config.yaml
n_layer: 9
d_model: 320
n_head: 5
n_kv_head: 5
head_dim: 64
d_mlp: 1280
vocab_size: 8192
activation: "geglu"
norm: "rmsnorm"
norm_place: "pre"
norm_eps: 1e-06
positions: "rope"
rope_base: 60800.0
rope_fraction: 0.25
qk_norm: true
attn_scale: 0.192
bias: "none"
tie_embeddings: "early"
parallel_block: false
init: "uniform"
init_std_qkv: 0.031
init_std_o: 0.0073
init_std_up: 0.031
init_std_down: 0.00365
optimizer: "muon"
lr: 0.0107
beta1: 0.95
weight_decay: 0.02
lr_head: 0.00904
warmup_steps: 0
schedule: "wsd"
decay_fraction: 1.0
decay_shape: "linear"
final_lr_fraction: 0.0
batch_tokens: 65536
seq_len: 1024
doc_mask: true
train_tokens: 507700000
steps: 7747
dataset: "wikipedia_en"
Each number is 128 + 24 x the weight over its row's rms, rounded and kept within 0 to 255. Layers, rows and columns count from 0. The size above them is the row's rms in percent of the matrix's.

# layer 2 MLP up, 1280x320, rms 0.121, rows 590-603, columns 160-239
size [ 99 101 102 100  97  94  90  92 108  95 103  98 104 109]
[[103 129 115 134 133 121 116 148 124 164 144 134 118 104  78 114  79 131 120 186 166 147 174 105 162  72 103 111 130 142 121 115 137 143 133  92 140 155 134 118 125 101 188 143 151 103 106 149  94 122 143 189 104 124  91 117 128 118 102 132 141 141 131 137 125 109 125 160 118 120 136  75 155 116  83 116 133 157 106 154]
 [125 124  94 129 118 154 123 120 182 124 188 154 108  95  94  93 162  93 148 111 103 119 135 106 102 111 176 147 101 123  68 127 148 107 129 142 137 172  86 168 148 117 123 155 114 130 133  99 132 120  93 148  96 110 129 111 163 137 141 165 155 122 109 144 107 167 120 111 138 141  85 131 198 121 141 108 110 152 140 143]
 [113 167  92 150 146 126  87 148  90 127 158 142 138 150 127 122 155 120 145 142 108 144 133 131 150 143 112 131 150 150  92 151  84 119 130 105 142 122 130 120 101 145 160 114 147 151 127 116 106 123 134 147 125 150 110 171  86 119 131 134 140 147 172 112 137 122 126 134 122 115 121 101  95 103 100 120 137 108 116 130]
 [121 162 110 104 103  98 166 177 157  95 114 117 149 136 105  92  83 147 145 113 125 104 107 133 142 141 143 159 119  96 141 127  96 153 139  93 118 144 143 132 115 170 144 115 116 114 167 123 124 130 135 135 107 130 122 151 150 141 132 145 122 106 139 147  93 101  81 116 189 127 137 131 157 134  99 145 162 161 113 140]
 [153  85 142  94 152 134 102 143  96 109 120  98 135 161 101 115 135 111 115 137 144 109 121  84 148 135  84 122 132 134 129 145 119 158  94 208 141 111  96 129 141 140 152 153 150 103 155 107 125 120 124 130  95 130 105 111 111 176 117 138 162 132 148 154 130 122 132 118 138 117 149 142 166 120 123 143  78 117  98 111]
 [189 117 168 106 112 133 123 126 115 167 164 131 100 115 128 125 144 123 142 137 119 122 123 123 119 125 118 125  91 132 182  65 119 105 142 158 125 154 121  95 154 124  87 117 120 144 133 114  94  99 149 107 104 132 126 101 144 131 114 131 113 115 133  89 101 149  96 126 162 126 125 121 123 133 145 146 102 123 141 145]
 [151 122 135 110 154 134 104 126  76 108 131 115  94 142 104 177 142 130 146 139 148 142 128 113 123 121 109 113 122 154 137 155 139 139 170 117 109 127  92 156 174 135 151 149 105 128 154 146 124 114 155 135 132 134 148 174 164 144 110 198 167 129 156 148  99 161 133 138 103 126 167 128  89  89 118 123 176 146 136 119]
 [166 159 141 133  84 165 154 115 163 161 150  85 144  98  93  59 164 143 133 133  73 143 118 145 136 169 121 113 132 136 147 109 134 109 154 155 141 133  95 140 136 135 170 137 149  78 135 131 121 148 102 133 119 102 116 142 119  96 130 121 140  89 105 151  77  97 175 124 110 115 140 142 155 122 154 137 129 108 118 146]
 [133 116 147 146 159 110 170 134 150 102 129 122 116 193 154 161 154 108  74 134 156 112 129 102 191 119 149 136 120 148 171 146 143 126  99  96  97 140 160 159 144 119 104 119 198 115 105 136 140 125 111 154 164 131 127  60 111 151 125 162 134 141 180 138 130 119  86 138 108 101 117 189  87 124 125 136 114 103 139 118]
 [131 157 145 149 139 131 122 147 161 140 110  92 108 117 111 175 118 122  93 164 128 105 134 147 126 116 133 144 157 106  88 131 121 138 147 106 110 108  78 150 101 101 108 192 149 130  90 122 142  89  96 128 160 157 100 110 143 134 127 126 164 109 164 165  88 143 158 113  98 162  97 134  92 133 104 170 102 165 110  91]
 [ 94 113 196 157 138 135 125 172 134 119 124  98  96 150 129  95 124 109 145 133 138 100 122 119 125 132 124 115 113 148 107  89 111 123 123 112 107  98 145 121 131  85 108 148 142 161 165 114 142 129 125 143  79 121 114 158 120 123 153 112 152  97 130 155 131 139 150 138 153 158 145 108 170 115 150 162 126  92 112 156]
 [120 126  99 131 128 100 159 140 132 164  87 128 126 160 177 129 162  74 131 127 119 132 144 102 115  97 149 140 147 133 169 136 133 130 114 140 120 136 111 138 154 110 140  99  90 129 123 151 133 100 106 102 116 127  99 137 101 153 115 142 122 117 129 113 147 115 130 193 120 103 132 161 128 119  88 148 120 128  99 160]
 [159 138 129 160 171 126 129 126  90 103 132 159 189 110 123 173 130 128 145 124 125 116 145  97 170 170 126 147 107 132 124 107 139 162 123 131  87 135 112 170  99 164  98 174 104  98 119 159 144 116 136 110 123 164 132 107  90 114 100 125 122 106 108 153 117 105 132 113 156 145 182 117 138 160 135 111 129 144 195 120]
 [133 150 138 114 125 156 134 159 132  96  94 146  90 150 171 135  99 116 125 134 109 136  89 142 153 109 139 184 166 131 137 141 160  99 136 122 111 139 114 150 133 177  89 148 162 128 111 139 149 104 177 145 125  98 157 120 144 113 130 142  87 128 138 163 126 142 117 135  91 161 132 158  97  67 131 145 101 160 104 165]]
# layer 2 MLP down (transposed), 1280x320, rms 0.0583, rows 590-602, columns 160-239
size [ 93  97  94  96  96  93  92  97 102 116 100  98  98]
[[125 103 116 144 117  74 177 131 123 142 119 186 113 170  79 102 180 137  83 175 142 159  80 141 122  88 129 117 161 106 165  86 104 126 159 113 162 141 139 102 176 130 124 120  89 138 125 136 176 156 131 133 110 135 112 145 153 143 132 127 144 112 150  92 140 109 148 113 160  94 177 124 139 137 136 140 142 123 143 110]
 [130 101  69 126 168 134 117  95 145 141 125  82 144 117 161 150 132 113 145 119 144 125 118 119 143 128 132 144 137 140 166 142 126 117  93 144 117 159 127 122  97 165 142 140 127 124 115 149 117 148 133 177 119 147 179 166 151 104 162 114  95 111 143 120 144 101 111 147 156 144 118 152 115 161 114 108 144 108 106 153]
 [161 105 148 177 155 124 144 189 160  91 114 106  87 156 109 171 112 142 153 158 152 107 127 168 145 117 108 166  94 149 142 131 116 152 150  82 131 110 120  77 126 184 119 151 149 132 142 146 121 161  98 155 126 168 112 111 124 122  91 134 128  72 183 101 100 126 126 166 138 136 136 141 121  89 163 113 186 133 151  95]
 [127 173 134 119 130 142 112 101 130 110  98 133 110  74 101 105 140  90 132  84  84 130 113 122  82 105 122  90 117 131 107 127 105  79  90 132 136 104 162  87 145 154 148  91 109 112 131 140 131 138 180 148 145  90 118  96 102 129 128 170 123 143 131 104 137 118 124 108 133 109  90 104 114 161 116 105  77 134 134 132]
 [ 95 101 139 120 163 156 142 156 111 144 136 132 132 124 155 115 126 106 144 104 127 151 143  99 123 136 161 147 172 140 152  97  68  79  97 156 151 103 143 153 141 140 127 191 119 128 156 111 116 151 125 131 124 139 130 130 144 114 105 160 156 119 105  87 120 111 125 163 195 159 141 182 112 119 147 168 123 125 149 158]
 [213 120 148  71 111 113 131 124 135 107 139 113 164 128 156 123 123 106 143 130 128 139 151 126 121 128 145 101 104 167 112 116 108 101 158 187 138 119 115 152 147 129 114 145 144 142 195 113 152 146 159 147 145 111 132 138 140 118 120  91 171 118 121  86 160 115  96 115 185 148 189 122 107 136 135 144 105 134 177 130]
 [136 128 155 151  96 115 120 164 161 196 114 120 174  91 126 130 104 120 125 151 119 146 198 127 149 144  94 146 112 100 132  94  93 117 171 123 154 126 122 118 153  90 145 178 135 113 171 117 135  90 157 146  63 144 134 121 127 135  97 141 101  92 129  75 128 112 118 143 123  92 135 152 132 163 139 146 127 111 140 118]
 [126 119 122 127 140 168 137  99 128 169 123  95 111 122 128  92 158 157 127  92 173 113 113 157 108 125 113 142  98  89 191 119 148 128 126 122 151 146 144 111 169 125 117 115 150 146  94 154  93 137 139 138  96  95 150 103 134  93 148 133  89  78 137 123 131 114 117 111  59  98 103 164 140 156 129  87 143 140 151 138]
 [144 118 167 165  82  78 102 137 117 122 151 131 128 125 147 173 159 117 128 116  91 126 127 162 156 119 120 134 134 156 130 111 110 101 154 110 111 147 149 172 112 162 104 163 112 124 151 155 130 158 158 167 105 171 128 114 122 122 122 155 126 110 151 131 129  79 115  82 142 114  95 123 106 110 151  91  95 128  98 121]
 [124 118 193 132 134 119 185 107 132 156 125 161 140  71 136 116 112 144 138 135  91 136 155 171  97 128 131  99 158 122 159 131 112 165 165 165 107 125 117 134 124 142 117 154 142 145 108 123 133 107 120 148 122  79 149 118 117 137 112 138  98 114 127 137 126  83 136 103  74 117 154 132 166 103 160 160 160 115 137 145]
 [123 116 104 163 142 156 129  95 117 111 114 163 131 149 107 152 139 109 104 146 150  74 146 129 105 145  95 135 112  50  97 123 113 123 171 154 109 135 139 137 144 139 146 102 126 175 169 109 128 125 139 100  61  94 118 123  97 141 152 152 166  92 155 108 142 114 132 119 136 171 147 118 186 126 136 163 119 104  94 119]
 [126 120 160 147 129 107 126 167 135 120 128 155 172 133 120 116 113 127  95 122 137 143 104  75 165 149 183 159 154 108 140 158 148  90 166 167 111 109 105 142 120 106 151 108 142 107 114 149 151 106 109 160 129  73 115 126 121 152  99 163 184 130  67 130 104 153  90  95 124 124 135 154 161  71 161 162 101 130 125 167]
 [120 124 130 134 118 143 132 138 109 112 117 171 161 156 122  78 121 128 147 141 133 139 175  99  98 142  96 130 153  81 103 166  78 108 152 143 119  96 130 116 102 159 126 146 131 138 121 141 105 140  75 127  96 137 126 146 123 130 145 106  99 138 141 173 131  90  97 157 160 133 100 122 135 182 152 136 119 171  91 138]]
# layer 2 MLP gate, 1280x320, rms 0.119, rows 591-603, columns 160-239
size [ 98  99 100  98  94  96  98 105 100 101 106  96 101]
[[166 152 183 135  91 137 127 171 188 138 106 123 125  90 127 146 119 135 147 112 142 142 186 125 118  91 125 128 116 112 115 134  82 109 119 108 116 121 101 138  87 107  95  92 135 132 148 134 150 112 159 116 113 168 109 121 105 171 151  86 118 153 147 106 125 138 106  73 131 129 133 150  97 137 113 132 116 121 147 183]
 [ 85 130 157  98 170 145 159 127 137 154 116 130 150 135 140 140 109 160 161 139 148 121 150  97 145  88 137 151 138 171 141 120 119 147 117 126 106 103 143 136 149 104  95 139 141 139  78 171  86  97 131 124 152 134 129 146 151 199 107 159  88 148 141 156 146 148 118 151  90 134 108 112  94 125 139 113 135 141 125  98]
 [105 139  79 138 169  92 134 158  96 153 146 144 117 163 153 119 105 129  93 157 136 104 154 170 128 153  85 105 116 101 128 134 145 138 126 138 153 103 116 138 100 140 145 102  95 100 100 133 189 138 180 113 136 125 157 113 112 162 145 119 191 140 152 140 128 153 105 116 158 161  96 171 132  70 138 116 120 122 141 141]
 [127 142  91 137 135 136 116 116 151 136 107 128  99 121 137  99 151 107 116 136 142 103 115 107  99 147 112 164 121 137 105 128 144 131 165 126 123 159 159 122 134 158 111 139 108 100  92 132 144 139 163  99 146 159 189 128 132 120 157 102 127  91 133 123 110 144 143 159 127 133  99  82 129 111 116 113 131 113 170  91]
 [166 124 165 120 117  79 127 142 169 149 126  88  94 138 132 126 116 151 122 120 145 110 136 134 108 107 133 171 124 161 168  65 108 123 132 109 139 165 102 154 150  88 101 130 139 141 142 115 129 115 126 162 110  88 144 102 142 122 134 133  75 110 128 111 140 127 103 149 157 120 106 107 109 135  96 114 106 150 135  93]
 [104 137 154 113 147 129 131 119 125 163 119 112 131 139 144 118 121  96 131  96 135 172 116 147 147 144 118 160 110  84 178 115 109 135 161  95 122  66 115 108 127 126 120 131 124 171 136  82 110 131 129 114  93 160 167 114 135 174 115 122 108  81 115  98 209 137 149 155 137 122  96 117 146 138 140 132 129 103 138 139]
 [176 135  98 113 113  97 121 101 141 108 122 107 141 132 178 122 141 152 106 146 131 137 126 121  74 119 120 150 120  75 173 146 130 151 123  77 123 153 141 137 150 119 101 105 145 173 114  82  87  98 131 127 124 163 123 109 154 157 146 107 116 138 120  55 106  83 135 121 133 183  83  70 136 140 169 113 147 117 132 127]
 [108  77 152 120  94 159 114 178 151  84 173 111 120 149  91 138 125 142 164 164 123 141 136 111 104 127 116 127 147 121  95 123 161 110 164 120 163 130  83  73 112  91 128 145 105 123 167 139 132 133 156 146 109 110 113 148 152 138 141 104 136 122 134 107 105 110  97 143 146 214 112 103 130 121 118 176 168 113 126 138]
 [116 124  98 117 139 127  88 122 133 158 114 103 133 128 173 133 100 140 108 150 112 150 115 113 143  99 127 151 142 147 118 169 118 117 109  91 156 130 130 134 142 116 166 107 136 115 162  95 110 127 125 133 111 102 152 142 100 148 117 136 126 158 128 131 194  86 142 159 157 174 165  85 136  96  94  87 119 124 164 151]
 [157  97  85 140  88 127 111 131 152 114 112 156 122 159 117 155 120 131  74 103 132 202 111 113 117 128 136 158 142 171 126 130 116  99 110 165 124 174 127 107 164 155 118  74 177  59  96 126 150 145 113 121 154 148 100  92 125 139 137 121 129 125 139 156 148  88  99 162 145 130 122 156 144 133  85 131 121 128 112 181]
 [115 150 143 148 135  75 151  99 134 157 124 118 114 108 110 131  96 205 147 151 105 163 131 161 130 104 107 113 114 181 124 172  97 142 123 158 139 130 162 102 118 129 131 127 112 152 173 128  98  82 128 131 112 124 105 174 106 102 145 128 102  56 125 109 149 143 118 146 132 169 106 138 111 162 151 104 122 106 132 145]
 [116 113  73 114 114 106 141 103 114 127 115  92 142  90 120 122 116 126 117 165 159 111  68 139 118 108 148 146 124  89 127 137 106 130 138  84 140 118 148 144 167 157 111 139 166 169 126 132 108 108 172 140 168 166 179 132 157 153 110  91 148 163 141  72 133 126 110  88  71 156  89 118 118 116  96 133 111 139 123 169]
 [159 131 126  90 117 101 126 161 185 100 115 122 109  97 135 113 115 130 142 119 160 113 108 149 166 114 140 147 149 130 153 112  95 115 114 136 120 152 101 130 146 106  76 126  67 115 160  92 163 147 139 117 137 124 142 129 128 121  84 100 131 124 143 164 140 103 121 118 123 126 120  98 124 118 127 121 120 127 150 147]]